config = dict(
    d_model=64,
    n_kv_head=1,
    d_mlp=256,
)
Each number is 128 + 24 x the weight over the matrix's rms, rounded and kept within 0 to 255. Layers, rows and columns count from 0. Numbers have three digits each.

# layer 5 attention value, 64x64, rms 0.214, rows 43-63, columns 0-63
122133115120175094127137142142131124145088087104166100136116078085125127125168113091132103153152144134154159156109115094115147147138150135055123172142130131128127105094132121112114120138088139
112093156114149127107114129111153136103116150171111132105153125129088108114156134157090127118102122128143177141120137114132161124105122156119148118114091107145093110107108122136123099125157171
123132155099135102152099122141145121128146107148078173164124162155115082152167117169118128132117120145129115143155134132121081110115090097135125152128157081111125138081121154130158139117157138
106107121127109119133107141163091102143132135088144173134092133108103152144146129122108120135090137159141131153131118112139113101124114120140133123161092128104138133085149145108118149126118119
109133112110137150113205165126096107138163188126192138132113118088141134104153120135108134096119120120137099093070096088163144101125123131085121117092126132138140173130136109152131110149114165
116103152109136136143135138044127168125141135113083125099119137159181130132206092142134111160177156133143057095155108120143125125078110155130113128106152183158085142106155126152110107142156164
134125147105083103122114176105186135137131139116132119119111103108113126145117105130115129098107121139097128127148115106103105133108110141104158111150146148170124160115134125118195145126140130
126134157129165112121122182127138128137141156117139130125183124167150115142112142131125129097114143132105118130115115116148158135149183140091141149167148083168132151116149164097088160149167157
116132137169094183130100165139161101112114100123128099118147155142080132123127157110117084183151089104101130166137110143117123141156091093151112139200130154124153097134158155138134119092117104
127144127104091125158095145183056134147131128140161109141089152130155145120128122168156132129125103127139121152095138097132107099112120130111111106137117078095136116135126143155133137172137135
119153151120135073126084141130122093111074145137127061131073159093088135158131101163126168098148145095115099152078113082095147128102185143157179126098155119133161118193146118094151104105088125
137149117137132147140107169149094125093128142145113140141176100121126123127124142132128137154094129169075120135121117122147140141114109146101138143156148128110135119118159139130157132111115071
120090165156172125127147154172136136113129148160134133140151148140106132103105097137122126099104130118114168143071136173100164119108158114127149116150180073148147118175105125104140121132133119
109101116133146097114127156171142127101115107124111127151117105132110163148104122084117145114137114136139149125106123138097124129133142104113120125100157101130086106122112092112178174119137100
130123197183114162160081099153104130133147141132112137114128183149149142084194130112172119157150110102093092140121122159169121146096121109146146120139124154124117120142121110120159126109156138
168170124165113115116156067137121147130119123135149111102185124135120149115104104124112154187140138136125165072146173115082163159112154103130116097144206115135107115151113071122116174155117129
146099097145144142124132159135084085107139115145153104136116104105144128138126129109127086160141093136144118187124129137176117125135117146118146141135136140129128081132146143078146140127117114
147103087126100135086133137159105096129170096126147172106099147106171155153073131115108149041130113126128094144134142142111130099142140129113149075133112106129138195134090147147136147182085135
121119104133077128118123132147119102139115128132089106114134141110117124163104122111108125145107140131118142096153160120120127109176131110144100102087108166159092121094086128168089144132123119
127135116121094121079095143111141156129084109104092115120083139129150123151122130127179102137118130114113126135149108078153165133095126130176094110123113141149107154115146177107114185123122104
109140124120125101154064122150134088161105155111142143164129146163069117135166113155144147105120164126130118120094101196118098155151145127114186150133123141108129165095103113098116119108133137
# layer 5 attention output (transposed), 64x64, rms 0.356, rows 43-63, columns 0-63
095113150149157145109156135147115166121112134113112160090154128148155106128172099127130133125156145138156106141132103099128175101147136120130149139133105127128127142062132096103128084118159175
097120163181091087129087150177137121160107132104129133125143124139146146098145147099131113144124137176155122132130098145142111147114150153101143148120111126127116142147126139130113104152163109
159153115126091120133128140119133105140106117115175105106119114136080113119123124119078087168131124142126139121141122140169159163095118138103105158136158144152157119160125146131069109167108121
147119103137127103148140112109133094101137127100136167133137111150126132112150112120097154130121125130129127129108089098124131124118136121159132120116148108131126134102138104070100130097169106
117145127116170085108106151170116129140118140212099144132166139098092115116127107120150162144039138156083134131083123126078164108131127168118145106117114084139107128105115106108138129104175134
130146131131157144134071119111075127139115108150133155158118176133124139103165129158122142162088137126162126096125156149143135145082149176099123162073108183156102081117140081183172127123088156
181155127107116128124120106104155155149108109151155143160166112143139105120108159123139131122109151148128127137118112080148101161106124164122111131144086109136120127072136135132097146158135116
086126149098123155110119149198112102153159173120166141132131140132119126134121141145113112120111133157127118108120108101096152108126117152125112109098122096116169135130159128141091132158131153
138124125158148143152131160154173133117122101089170136118069148125132119129093134137112111098165157085123100115136112118105098185141160091214094162165156131133112121156139156110138157120136105
137151091132103107154145155123139116109155135112114108104152119179076128122112094160164160132099124132112096135089117127115152104095137094087116110167136128154138109188144116115093108108168118
107116100152098093141116158093138170107125167125075138119146137176116126170134122159120149101145162111149080163095110048162163077141128129119116140133117112121103149153092132139110162098045126
125166130130141141136144146130123133135126152118177126126111122126138114122107104156126146128133131133094089112147125137129106123130089159142123133170133127178124125096130149097097154166153097
091116162127114162126100142165160117165143137140148112083149151132129131125095136110130130108112130145125125103102155116128123086141146109125123132145116103118133210173123150113098153125104072
129113157127120134105148109118146162137118140113122112079158112138140142126094110120136113127145132141142148118147156103158114113127103101134098115092145126103136129124159122093091140146152098
107120086155126147151135113132119131109157101151123129136109183152069159098122156103139131111124106085131082074109131139113064105101134117152071178119128176138109098158096099131153178114095094
127151199144073203116145141129094155140126095109137077128148125148125126130114170146138130130130100133088148110137146140152142093171137127140182132153119173059111142125138127214128160125153096
155131128133140116121137173112133130079128150122122139095115129132134121138148063129106144100132099132151122125131131114126109127139105074150104142148130137142130122135143132065161125117153113
128120116091111124148156084067118109130127127124116151138190065127130121150119100109112128131040107147103143166123159142085149147123119106142077051120109085101149128157098145080131139078158130
157134117171127106107117116105120153135114114066087110153132086104163079159119144121119131130121132162098171132141144164139130157137173146134136121107139129113160119117110113154136144144140110
145117116101148133105142116079130132098158140081132178153094113107114118145166142164146121116136149148131131105129106127135106155121143096119128100107126127126069091087126096143124132151078122
132102085172132156095119116148116145119118131135118130151164137125122113135133179146101123131154112092152064143100093124139165107083106192139143150132135107128177149124117120122120105109102122
# layer 5 MLP up, 256x64, rms 0.328, rows 0-85, columns 0-63
154149098121116108146111119118164168136126132158104133133169163134181094112157150095133104068149138122120101129089124092141113147134186143118096175121096143109103107080167102127135135102162145
146126109126097116100110132144136095096138147151153125161117123122108156146127110142139102118095155128160129120114139143121130130123098151098126092101124122120144074096128114134117105170160084
123162162142109098133135145090117092134092177133128139158142111146138123137082113139166104147128143160122167099123128116125107120126084093139136118113084111116128144123123134118131138122155135
143139106173129130090130055129168118159142104128099133117147149112138128124128111144134146152161145101121131102129109120106183098168089156140171119113146144150146122120138106165132093157070170
095109093139083054138093152119151141134121154159146109135113147108119115132127108104148124117127126106142149098119130130171131131139140137137135140177130166186114148139111165107152184141123169
128155168042139120140089131117134130148157127120186175158131135110138123172122105146145142160127144144143132118174158113121132124144133062147151085098169131116126105086152111119143116127111134
135109134126109083115114077101112092139124139114182095131132144116108151105148158145126096129146125106117137122109122130147119151112133144091102151092098138136137121132130130084118129132136103
134117141139134138147133090120116128134119133114131146154154123158140125131098106144112091129099167125149078125128124086101174112106083138119139075134128123126111093092120141112131119137097152
138171142139080119116090146134170106121161136104118099124091138163150146079114111122172149108084104191070091125137150121121099114147150126139164143165139170174105079162138142123118185102141107
107111134155114148163169112144077147099176137110108119090143150162108152114153168119140140103160130154123114149125114138125112098131128097074106142127129153119130168118157130154119166116111098
119169162114131143108110119101142131142152132165165114142121120122184134142154128123154147115096119121111110162151155099124131104134115085153150133124116125083140179120133135130134149106143118
103116123131143094159143150110124148166106131105127131133178153112116139111129139115156137099104160125128141115134126129115119139114102138101123145137111156132117082108087101149122103116130125
107154095098102104117134134133120134131131123124132126137103201140148121105096093134162179103109085100107130127106180132135133127173136109096116144133126116096114138104135152146121145145134106
131145169145138104057170089127158137126185133113150138176129166088150150194122141157125163138152143126091123107114129121152111159084151132087146159151152123159125101112148147119152099144139157
092164080121143120109138070107124133122088128143122112163116112113144143122115111125094154105110121087124159147115141105133078125155168124145114136134109162132133128156117105090143109152145154
127133150125132145175107129105175164099123094118136128148121135147093125087157137114139145130150129174132091149142155079106114091159147104143145117110134145116121105128124153133130141086127112
131116126146117115123118118120130154122139127141160142113133139119144141123133147146143127119161118130134137122116130123112135137133116103125122142131110106123104122116149127130121107135138108
102083152156102097133123156092147119083143128124137136139138116155161130104108175081136153074128104197124110138084114115113133150106151118164149164102134118152144139151138075138099139079115103
121132192107099116128137104163115093115125152142156120125138133113142130135134092117115125080130110155083145162082096155131152100163123105110130072101141176107142132063111115128128144186180126
130109120179116129145157120153080138122158097088109136119148172162161144114148138132108131109150090119113100141115098126117115134143139167124126136149111157114126108113140119157131113129108136
099160107145103128148118120183130115113159137160132174119153129171078128111107120118103124156104153108176084106133123089098158079161149109100069122146173132136139121135110117077135158125115082
137152122116098101110141086124078121173076169123140141084118137117141133124148127161131099104144128097152130087128140087122131114171142106150095092135111137105141116129118135165136129163143104
161137106091098086158148092144139148110130146151186120138080117128116146131097131128109121133126168104120146096131163119119121153121139144100130135150113114148081094121101122124147114092127118
128136136127110114129122109118134146120144131143137145137145122111137135128120135121133124114140124118112137142122137132122125139123131120152131134120117142124130127115136131120149133128130134
142110112118107066127131128099102090136116109114094117145124119103175149127121149131111146094132129124133113099111110137122085131102141137128120140110100125116120041094111121114138152124164137
122096112123126168119133116151147130113138108148077143080152119180117154044114125108126149159173118140114096160145142101123135130163131158103155119128135126127133107129142135155145119141136104
122130128136116115127137122156121131145096128156138123127146125120114169112094121082121154123168179176175149171075147101106104123122119114166138151143119102114100147091127127160132121135141110
119108109136134124129133109121133144109116120142127132122142130125137123118107123131128153102127138126122118137136123123131117142146137102134117122113135135125128107116134100101139136122139133
132156141100112072121090074109131113158116161122138122121066105117171123168114101140129106135152142100145111112133113088155134120126139103125092076123136147134176142143176154099149136120154119
154133110126115062088141101157071145088060143113129129123139122132137103127093115146093127068147114179119114151129154132146134116139146129136108118104126134138134109114096098087137113135147151
123174072123137096116145126094106090128141133100085091126130106133125139156132079102118157079136105138121132154065119118108120121100131147163103134099100183175126085096129132145108125133129114
123097164096122123106124159074167165151147150107167152077131119163113157124135124125154161102134143109148144088103158145141147134129139010108102083113141142112130153143147124152116154133115110
124127118143128124126141126121122142121131122131133128127133130125140139136127125135128127126125122115121132132128141119136128130121125114125135142129125131124130115122128125133145127118130129
158090098152169116148111131098096149116081119093125132137143121145111148097116118097113120106153150095139107131116137161095114133122114143150113121098116140131127100133105134122176073098125134
110137110139120123158133075114137130096160108129120136119137072158111129079160183148120149117100118162119105161116131084089107099148131094153185132168133105119117107125110108124113117105096074
098165114158150132109106126139099140137120111117131151114095161114106130108115128109131152049142073137164089098149131104114099126136126100161107135108150159091170112147158137092116148133105130
157154107166120082127091108152122136121119080158125101131128133143124136089075148129112107081124114072125146127130148114128149118144125142098111108124126104126138142100109149142135122159119149
129146123131112151135111117147105141140167109146141145147118160100121160080123133117101130130145138101141109123131096121116165065131101156126134143146115143147137128134136126133126155109110159
113176140117114100128119069100099127125073148103135158127121148106173118145123126108131151142126141144138156086041172135116131141150146128109119079117101119133142114074106147138143115114141137
135119146137105106110093144131127107174113104099197126164116098137139146102109124126146091135119119105073142121132139128152119123143109115108110142163160114158146087086104134160138110127115099
153131095143107104138118152145121143117108109155154117161122135100110150123120132111135149117127128108087076156133116137141091160118140122096153147167133140142095076129136130096110138145129101
102130169164103160143111163168147102129139126144155122122167164141084143103109129146121115157125154114149112122151149070166154143178112148115163136141176147121123128167166134155129144131087129
158105116129120086076111128130128126123146101142137106151115130091144107154107097202128138136099100130125126120114116125108165104129124143159152118108119095104156108103175132115150151121122138
143100155137098116166137113165157151126122151145162101126095131112157145066130171123111135152130142125126132134135118120137125114130117099078107166130103147128079146105160118174144132128129103
137150148136131160158074121150135120121153126149141133114142144180120130129086126095173117152131119108164156118156190061121140114194128124157122086141144129102127133152187162113130152145100115
157097149138143093174138165163136139124098087152116146116155106134126162117121123117159130133104143086192097109132132069138196142143139136121110121141095129119112122106147105126118133123198156
125168125144128145115145130093146130113163141088133125136115063118118145137149114103123172058148125140076062158126109089090155104145132127131164125167152139143122153121109104113151128167116118
107099115141144129128135159115132152081091141101093142134122139171095129114100101119097150141147103124145125146151126109103131144152136093180104077104110147113138111140134142100148104091123129
112131171133140151144135107124112138101127141136163172102139119146115102135131113140132140091132123173121108130157150124113143100105101072106136131142142096142158111130132142119117126119119110
145118131094142160136149108134099130089137143118143154112115126140138156116154128127090120193171166115167110095156151070150151122141103087147161133149167126113113140134134127155172081147093113
180108151118142098118102127126129158114146110130129112114137143103110103100078138154121134138136162110085126073154141084146127140117116084144128118111125163089147109156145125084124105129124121
135097108098143146160161130127106178123116146128130132153129134159115172095106158117139128086152130110121099116115153112133107102151094102137119145118125095070109140115110136157107131130129097
148144112132164136100157078068106145137133150149138106165093113136146108108116098156140105134123111107126137136109141154099111171115128153134173131122144132115106133124151132124146160092171188
108099109128167086153135130130120117099072136169073111089116147120109137106108139098148150140153115117141096146141150133178172167155146151108128107167131156106140098097130144117154169116175126
125122129114128116115120115126121134123129124150136121125127135146131143116119135126126131127138128131120120125127133118124133136112126129141140133122133139134132106116133130126129135112136138
131114137125115136130111136162126099106166152181137150131144162154130147145144148108140119116149174112153106073142139099105104116136087057153128139151138118158171147155137141127136099117115129
101116147107125148125132151145112179113139122109110142106132160141106133078146108146096173116128130146125135160122159125121136134124150127145112114116108149088163119120155134196168149093129154
135126140182070075096118118102123118106065145152135164155114075109123168158122133119084121122142140115114162125131150089140102141125133104162118135180126102140114110115110121083148113136135092
151103103151130084122115104132078126172079161155159142116127127109154146156137112143108132120116155102163138105148110084110102118121114137146135128096109181152147122115114118117151122126146107
151144137137088119118139128063135095126165157115150085157095113117169158155086131127123130126144130117069119090129153168129114150129159104146098157125086172140125093161118138078138162133164127
164102153106147110121117133103181130122070130193155139135129085118128147130099118135137170145127150100107115136136164132135158174117181114149196108103138087149143109112150132079138121094168157
121162136151150071099132113073147146142143167100131135160169103159153132135116131118137113125156140157060186102101103097125125142108163103136119124131105133163115120099120120095138133158130130
101120127149128103152114144130070124166101124119112103124133144138151104101146083094100139072185141152194132144125122088122136187156131118146144143175162121140102118123148096113134122092143179
144137152150133145157142110122130128112148132148155151140114159131167146119108083113161106153116153146120121114163122122138119120115116096134153137149166143109140123121153121121143145152109156
143100112172106092130128145096066165139112112152181128136151124101134140114101150109126154112172134104116134139139118132163087139107095125109107111127162096092114098102160150089138087168102085
119153090150142132091098097073153155140143113133133135178115121125097088095134141111174140100107105160080124158113164138122118129156142108123144116116104150148148109164135126090104125155153126
162110115131137101126124117163140088110090128156147134149116099092133135142088152097124164138084123085160126165145140111135112088163110175125145136152132173146195113108089121134173132138108097
118119125128125127122127118132125158117140141124144130137124129134133141125131129136126123117129123126124116140124124128123127129122135115137141126115140139128136118120146125127149115126140132
139127173108081107100108163118151128153118121112125107147128075127112141105138114147148144122122129134150121147097123100158148119110103121129107077124137151152158108116176123161138086146130097
114107136115148149129167066149095102167106171123144111162165178142179135117119137170124136066132172153105137112124149108125041138132141149090125138120085159087127090115155162168169135143195124
122134157130141106098146097105163107105111171129122060121094136125181123130098101158151139063183168092083106145140123119148085170133163133109149087111126144134128136161143135101125172190125157
117146122076104100127157081108125124158137116163178110134170132141134107173101129102153153118094146130125143120125119094098119165137134167103166120108158124137120114114151125131132130141129165
096141154165124136114121139132104146141146150099136164078152156189158169135176126169154112141160122121088115097113146147141123138126124117121075118165111168188142087115115114152094147149099113
110115151116086112145122060113140154145160160144121111165149100125143106165099113171107157122121129135097165152090135128125136135125178139071108149139086081139106129084095121140149121117121176
098174140153088131168111142183105131127146158131108148100180141155139119152118126126146137154109145159187152133108123082136178099141117094148131122128076143158120136133096143144100094097099149
123113159142084169156073088149119154094179133129138145138135133162128153090137134136093136148127130117122109125178169117102131127124098102162123170157107124137136159123099139173136141146106112
151098093114128113128121098144075128072100120128094160126158096113163111144165124142088149117145128129168123143141127115122124113108145145169081114106101178138135146119130139114150116061117131
138132099150102129140124118137135134114142144139154125142139134130116120130112138129140153121128127108123125140112138130109131123135121121128135124120132130142119121105120126131132131135128116
120196143127102141087141105117151111129134159065146141164128096130130134168145086131150147156098138164146161094131130102116145102177118118122172111136159139125128117121120121105124102155153142
100160082152088127139136147102100142129098145083126118145136151071124129141110105143191105095187121152118155137099125154143085145171148124108106122140146169152123152162120160162114135158145103
145097121122119084135103112108131118108138132159120121141150112107106120167108143097136167145146131058151133074136137113112112129117105110111140136122105130143139160127144157140123126106082154
156163122167074152130160087118108115134157140108138104122108107112145154078098147157141086170134087135110131137133116137128141144100138117112142139127138117124129116182168144113140178137131129
116156092154105092143111118126118134118122130138141126146167074095082124120091130135183130133154175129122157132107115123097100171084152111125121076099150115172078124155138166112129136143086125
106149121152076134141132133144073164149111180112154109068123092114096154139105110132143123129162148103119126135110132132123124122082123131109106137163133139150119143166095142171166128121131095
124101116187134120108145129142133128097142111130097174130130123109109177105155143165114169152164124115168112077118110146105170184118116123092150128105154139163125089164104106170130110134119164
153103111127129145150105133168111155149153096125165144137142116125097145082136151111109120132114151122167110133152125098136108116169146141123095176072146167097144083126089110177148147119113143
# layer 5 MLP down (transposed), 256x64, rms 0.32, rows 0-85, columns 0-63
122166130068112180166141123148101093137156119144153152140081094137120122149118176151138126155116113139115114108138090111133118126131178145122136092160157107156121081131146123072134115121147113
164152079142135142162124168147123108119078130123139130086128127061121104141118137122141143118144150119161116165145157134133144090105126117137117090151104132146141152149146084125089084135128152
159113130123145137144123134111093138138132140111126096142101134127132126117160119115110162140151110163140099141121113132127130096131172155132147111114153151102098120143120103154148131152107119
159119114099140147135132158088148098108113136143110086141154137111088126094145097145109107131108121106103084075146124121098171169101129111110115079085130159091100095115130138139121155125113128
096111151049154095115117146125124113151118123081105176152115157143092126135061090138102117128082148131122135148155140145142139110130106188152062116072107112144117153130102100127109125135141163
156126153114145136144145121140113167144118152152050131143166120136124150130100107108145144064102133112167119138160100149159094086125118149142149177125113133141109090124103091133117149143137110
117160154123144151142123162143122160145108119141097157132146101140156118188078135094135128115123105164114117102131158107125118142126160129144126104167163102131114125113142116135154118124104125
126159125154116142152108144145131108138145139185131146144096114109126118132140159122155167108086115128093109114137100118160131144126140153106110175129156137132138091161153112119137119157129125
128134103096119141179136136175130081134125150134138156133159121090115133181136124172116128099109167151131115120174123186079137151134086175091134133149134125140131156149134141117182138119146113
129115105155107141070158156164125134170098121176074111135145111171084124149103136133137154165136076132102106111156122159119096092148157158143111109135141153148101156140087110089165140130109121
155131101125152120156140165090134114151146155110104117106116150142139127101131144125131132126137114125130108158097116105127153137095168174144137131133128098087144132129123100099111094137134128
147132126141140136115126150162133118130123129104111124149119113133103109128100145125136166127160105148106143141128129141149133108138164101160116123106168125098120117149137179103131119146108131
137088086080166140123126111158098119158132082106168115097122154151159142144097132095074111089109117120105124158093150190132139118090148151107131131154116148155132135138086116116133123124100133
104096096160110117089109133139200082110127124069141123173117149097125117118116134107134125170134148123111090113108131144103125170119111165129105131104106103082098158080139146134106124126123105
112125150149142142146129119132120123166161142109109141120116141108153112066115185146146104131137137140067140095098126113155142170141131118101155133142133137117117132169110114111144137129159134
122089100167100126123080123158094120128106129145145110111083110097149127122147093137111130109154104148133190137100147133145131105133126137149142142092146108148091147122119117103114102185137148
136146150135181123122139116143126122096130128142156134139141142156100112125128138127119141119137119136098119106132143137108118099139118146124141123125119138091124141129138133122129108121124137
118141151062132136132154124128119124107141111104139128132121143096150121140094121117099091143125142103123156136147142105127098125065047117134093135127128153156144104097171154162089125183086142
138145127115142109129110155187143156100152100134064123135119135084101128114134158153158128129140168120111189082154080115165122098075135109142156051122088127124117104097098166165138134141144128
139147145103164128126101117088156113143098113146151129128106134099100125137126121109150120134106120164127139125149156097146138139085118116151155111107124119123109168103112103126112116150097080
137115119128152127103101115114126116155152147084132128119123163077113171109142125092124129149147125105111160125132097146158115194105187142137148103154120124121163121092173127180157103133129104
134090099134152137138114134136144083121134148135141135152128192141086121097152076082167138166120163140122120114137158137116106162097096155131119132088129112100139165123137132106113140122123118
165112121097210124134094159150128118105161099143140143115093146089110105144150152143154122082126117153114136110144106130140122143168129152167128127122144148161152147153131118114107139105153087
148143114135137134125134135121117128115148126127135136123117133135117150127134132137136130141115147108128119121131123120114132136121115144110110134133149130137123136143135126128152134116156132
162095128157134125092081114139113128145138118094116128137135135119107145143140167142112125147148092133138115124183092132149137129110189115089133088130115141113145112100126129036095152146128129
141130155161152114152104130138142099131117131127134096133154110125149110120126149154136118141101132086115119112098164190096141114183125108139093117142096077119078129161099118122123114087181112
117087127095162094131122129143161122155132098115145128125125123095129183163122158155145130078115134100136160117072137143137096073164117112105096159117159131113088103115100078131139091149157124
114139127155125126131146141161121116128151111114135125121141104139132144123137145085160159113112137150127102141101118120122139130140126123118128144133114137137120104144139138139147135125123138
101221143092123085148105144141161099104165113179114117111131076110140094128136146146135130106139145151117099090096095116123145100067123149121104106141127158112145141123109156114115107093153187
115161102152087152157139159113152196095067129168180136134114184121150066122133166175118113126155143122133136112129062117108116147143135107165145149171103105108169073140106150134115147150135121
123117113135112131129163132132134188154135183111131096106142158140149126120168119146131071119090122165119121114133175107155130150102169132133160114135182184148186105096158116130155095087107114
159101117171112141168179148169125109134102121116132132133128156140139173198208136138102136135120152139134090142145130177155162137137094127115120135168175119151115113125135123128129112093161077
129125145135127127117129124104135134115113134123118124131126115139127130110134144095125111114125129142135115124128118138142117126134132129132121128115116117137118127133136126130117127124129129
145123151134081135110140122144120120146150131127138137158104124122110085158137108065152170135106151146136141116140107122146115110123142144150122131128131138092146165127145130126101127121090156
120158172085107191133162146142115173166092116155109151151168081120160116176103138115083122102129122162138129133138152134133153099108184156102096130169156135156136130194142122102157189116141136
148133183077132161127167143142133129117099094175129139114144133129143099139112134098114087129138133129140098121109151170151108106143175141140154141126112107157095152133106113134124146159115144
159117127114146130137168138145136107111108081118118097122079154160090085112156141104100122135154098143152156134101158101178120111126133123127135098103158109065152117115103084149123131155158115
179122117108129129085155155113127124138146088126115141136101161159100154131125140124164137151147125164076102114140103158120126138127116121110103091128116091111144116126124125100116114169148121
110143161094092095102108143127152129075041095164124106161147160137114167083107132126150102138120145133143139104125104202163125101113128081135107124123116130111125089136123154085119132087099110
148141176118127162123128139139115171107145098126161130118131133151125129123145152106128103108148127110174097128098152136098124075135156169122107135143126167102078137133149104132101140129120173
128121133119150140109112137140125111139174125133120125131128168134123127113183112148135115166175103117117134086160137129114134111099128119148109135166089122081180152139119096138102126111117139
143109107130152166160130118055194110146139129131123163113117130097119129082181153140151129177136110159151151116119133168113143160122130084125119128126113118145117135156128159084149083113111132
086161113132146176121118144174070099116096098136147110150153133098106120151136144142140149138156095103136103141146126126134146118120154117125162141118104140110085163115114135126121092149115157
109127125134156140121125111132143170145141125119115103173094156157094059098109147120117133131127120145134107104131139167108156132142152134157121088129098125122127161118089111134143126156104109
110105135126114163156154134159108144121122112129079148151143108144142117196111107165087118092122147133123124121160081136141119097102092117137117132109119134183109104173110111073139130154128122
159163140052144113137157099110146135140138132111131194128113150120134109118091169104093112142143113142110096139119128128156128114153138127139131151173109153115126115160107129117132115160079128
152092121117132121154098149116128074123129130121147119122116178105099104098173074088116116153163153119128175100098132138096145168123112134137130125149110063133144149083135106137134116134126136
150149120164120152131115163136105105158169109158105140105167102107129179172154138128155170123094105142178137153133141141138129129099155144095132136148114131145137143112139140128157134150159115
136149097124107143133158119153138102124110126149151120167105133138114133132170120159101125171121169090120128144157149147111122159095113101124117136126146119127121156124102132180132100149159101
134086070143135104117110131116138107152161133105139124097103162117136092098145145123122146140152101103106131141122141104129141174106123136111126134151090103083136146093125123146125134147122141
114159122101129111161157110130127135143104187123129098147105099131114143133138113130137109149131132126129114133123113164106092132152136117118090147130121105158130130150088129133112129120082134
162129122138131116137136139131146132123099139151119102160117169118144110118164089157098135122112095152126159098139104143095155109107083144144140143097126102136142114119107149087108122125123121
141108141103127111166119112139134142142105102148110164136118135101084137129130116146110088126112114203147093153104106136118146111177168108166102112152156129141142146163084119154098130181127117
132130145125098156140151112149111135167109171165155178154124109164118099153129112165101136148114071130169107141138121086113110103114138109152157148102116150163104100178133081124145150134091112
122134140121128162132129112115125128110117133129123103120131107136130119127126129123125117124125119126125121125131143128129133133130105125123125134127128130125124130126122119121147124122129129
158147128091172141187134138118137129117127104164128134102119137108109124118110119146172091082094103142109140109102115182134158137157123145131111140137139129150123129151101133115114150122125153
151160160140145098086068151098150120123152089131117099138131141133104125104126120103142101147098139125137100153119139162094145171123089133079105158165161103109124173136150125121119115119128110
155148168145114150150121102093111147145131111097167098134096141137096168107131147123108152200099118114114116169136110092162080120146084167135141080137127110066119141116083120119107122117114140
144150166105146175123098166128159097140149136145134139145082071171078105124177134108135100110120109157133105145112120125152158120137110139133159124106095157124116141104159140087115127118129117
142120096125072116151127174103149186121152192121144090132140136139144081183098114134109134090111125141094131147159144124095129094143066158143128161117175114133130166132103113143151145126100161
107196128188124173105135143081121132117135125135167087091094141124143141101170162133125095126151123127149132149082139131097200159110149129073135148107152140114155139131136151099170121091128132
107128084182120133109113133120129073115154098062109148098088160078104091119184136135127131124146129118124140135101150097136118162095137138164168094128155151071147133110108174146152130118148110
151141166122137162134163150147123117086150176130104107075100135072142063139116117146153118147084125170088114110141109134120137140122087119135089121211090121146141090116148064134139131117111143
109137126144156133169135123121123141178081098094095130102126114089138078118145096078098130119120137137128152163114111133114126121122108117148107104104132124100127116128143138119131107119120145
120185172111147163114117096137144138121162090110123124145137114165102102140159086177091116150113105152096120156139123113123137121127089111167133073142105135190115144121147134148122155138153117
150146152135175114173081115140127128109170121137147139131085176141110116107159086137118131145111156105101123123128130115156125190114091123121119122117124104110158112140123156107111113134138120
116155128095141198146130111131102097123110113122113122148122160138140135126152142120117124133151107117080131098145163104129137112123178135094111147135165099121131141128119128127118131186102113
129112130105146118132127117118130132129126141117127150125138129132117126112135132119102107131127122152129120122124133148127141142126120111128121125143115145126137130123138131141136115140106129
103131178136145127133164089093122155099107150110136096064127132146138103108129107118118149127095099145115105138139111125188156161173124155153107119159161126128134092117092117134143104122114123
120155147121103142146177066146133069115115084150137130117164089120098117176134126162112111095145114086149179144143100145136167095142146192145137113151133138169112120113118125144078099126146162
126126122116109163119128089160183159121132122092152052101131135110150157140127118091079139136109187123118180103108172143091124101107166129104123108114112129093152121116128122140149093140093159
121137119167139153118141167177098120154133149175112167128101092117087116106152176171136152118133134118134141083116117128124111115133188130126115092139137136139107150117135100095148141103132083
128131135091145154186155099164118118128087103120096086162122139113144119130100133101077128130116154135120136138131143146133131147112164100171152125162148142136138144179120151096157118123131134
095114143123142134130110152143129148132113110142119149172111093170143109086089147113116108135115117099119132062099114106126121073165141142134110172114119082140127159114136103096118143134130097
151156133098165124099162126095137126125117121139145098125112120133108161100121123099157128112153087123096095120108128132099097142115148160125082086141121090099139113112115074115122141149127155
137138097160150146127159155153128103142105151174161094147138105149160099156151155111119166133146140151099105150126139122154116110097094173115123064133146067088140114095125129131142138115105097
112131101084106131127106141139141141127140132119135127135100123118102100118154138156166150129127172078113159111163119131115121116133134150101143122148191119128120134171123143139100122157124133
147125145105109126127112145136117127125132150109125129143144146151113137116127117125158118152137144127133123131148124109119127117128143130122124126136153134116138113132151104130128124121125132
126115115135117137100166154143110161115102153169131114101150154154173124113133121138132129084106122116117093100134127139154125061105082073157099174109127162165117121133127148136084118147132137
094116100091106157137107143139164103150134130093124154113106154045135084118123126094092153114132192160125122109129130136179136114113157139120137145104093137148168148155102140161121080129133070
171155116088144132164118114135172112166131120104120179112090123162117158134144166105125137122126122131122119128125101142131131179146133129193182107173108138152124128159131155104100126105145157
105122111093164129150143139130148108152113114165138151120128106115118103125093101142127160158103143160125102107158133131129150093112140125109128132154147088119142146129073133098130112177132118
163121094129179104144130150088164159125180133093097150132138115203137169130137147138136098083113120098139142142108122128106132097112091139086156146151108099131154105138143090141156135184111097
138117119135111155150138125136104121098132091171143176073115085144108095164105158160128108133146107153151154118136094126070135116139147140125145089141154112135106142174163126134173151115147160
157129170144179159114082097129109165168109121163111111117089079154157083106131146139109172133109140121145125151153121115116104179091153121076121085116077148139101140113117140100073125124136129
119119132103117133140142169138137135137126123114105125144104155143150107144120124114107118104149120153095120102120122164121168120093186144169156119154087132124136139114118107096100130127117123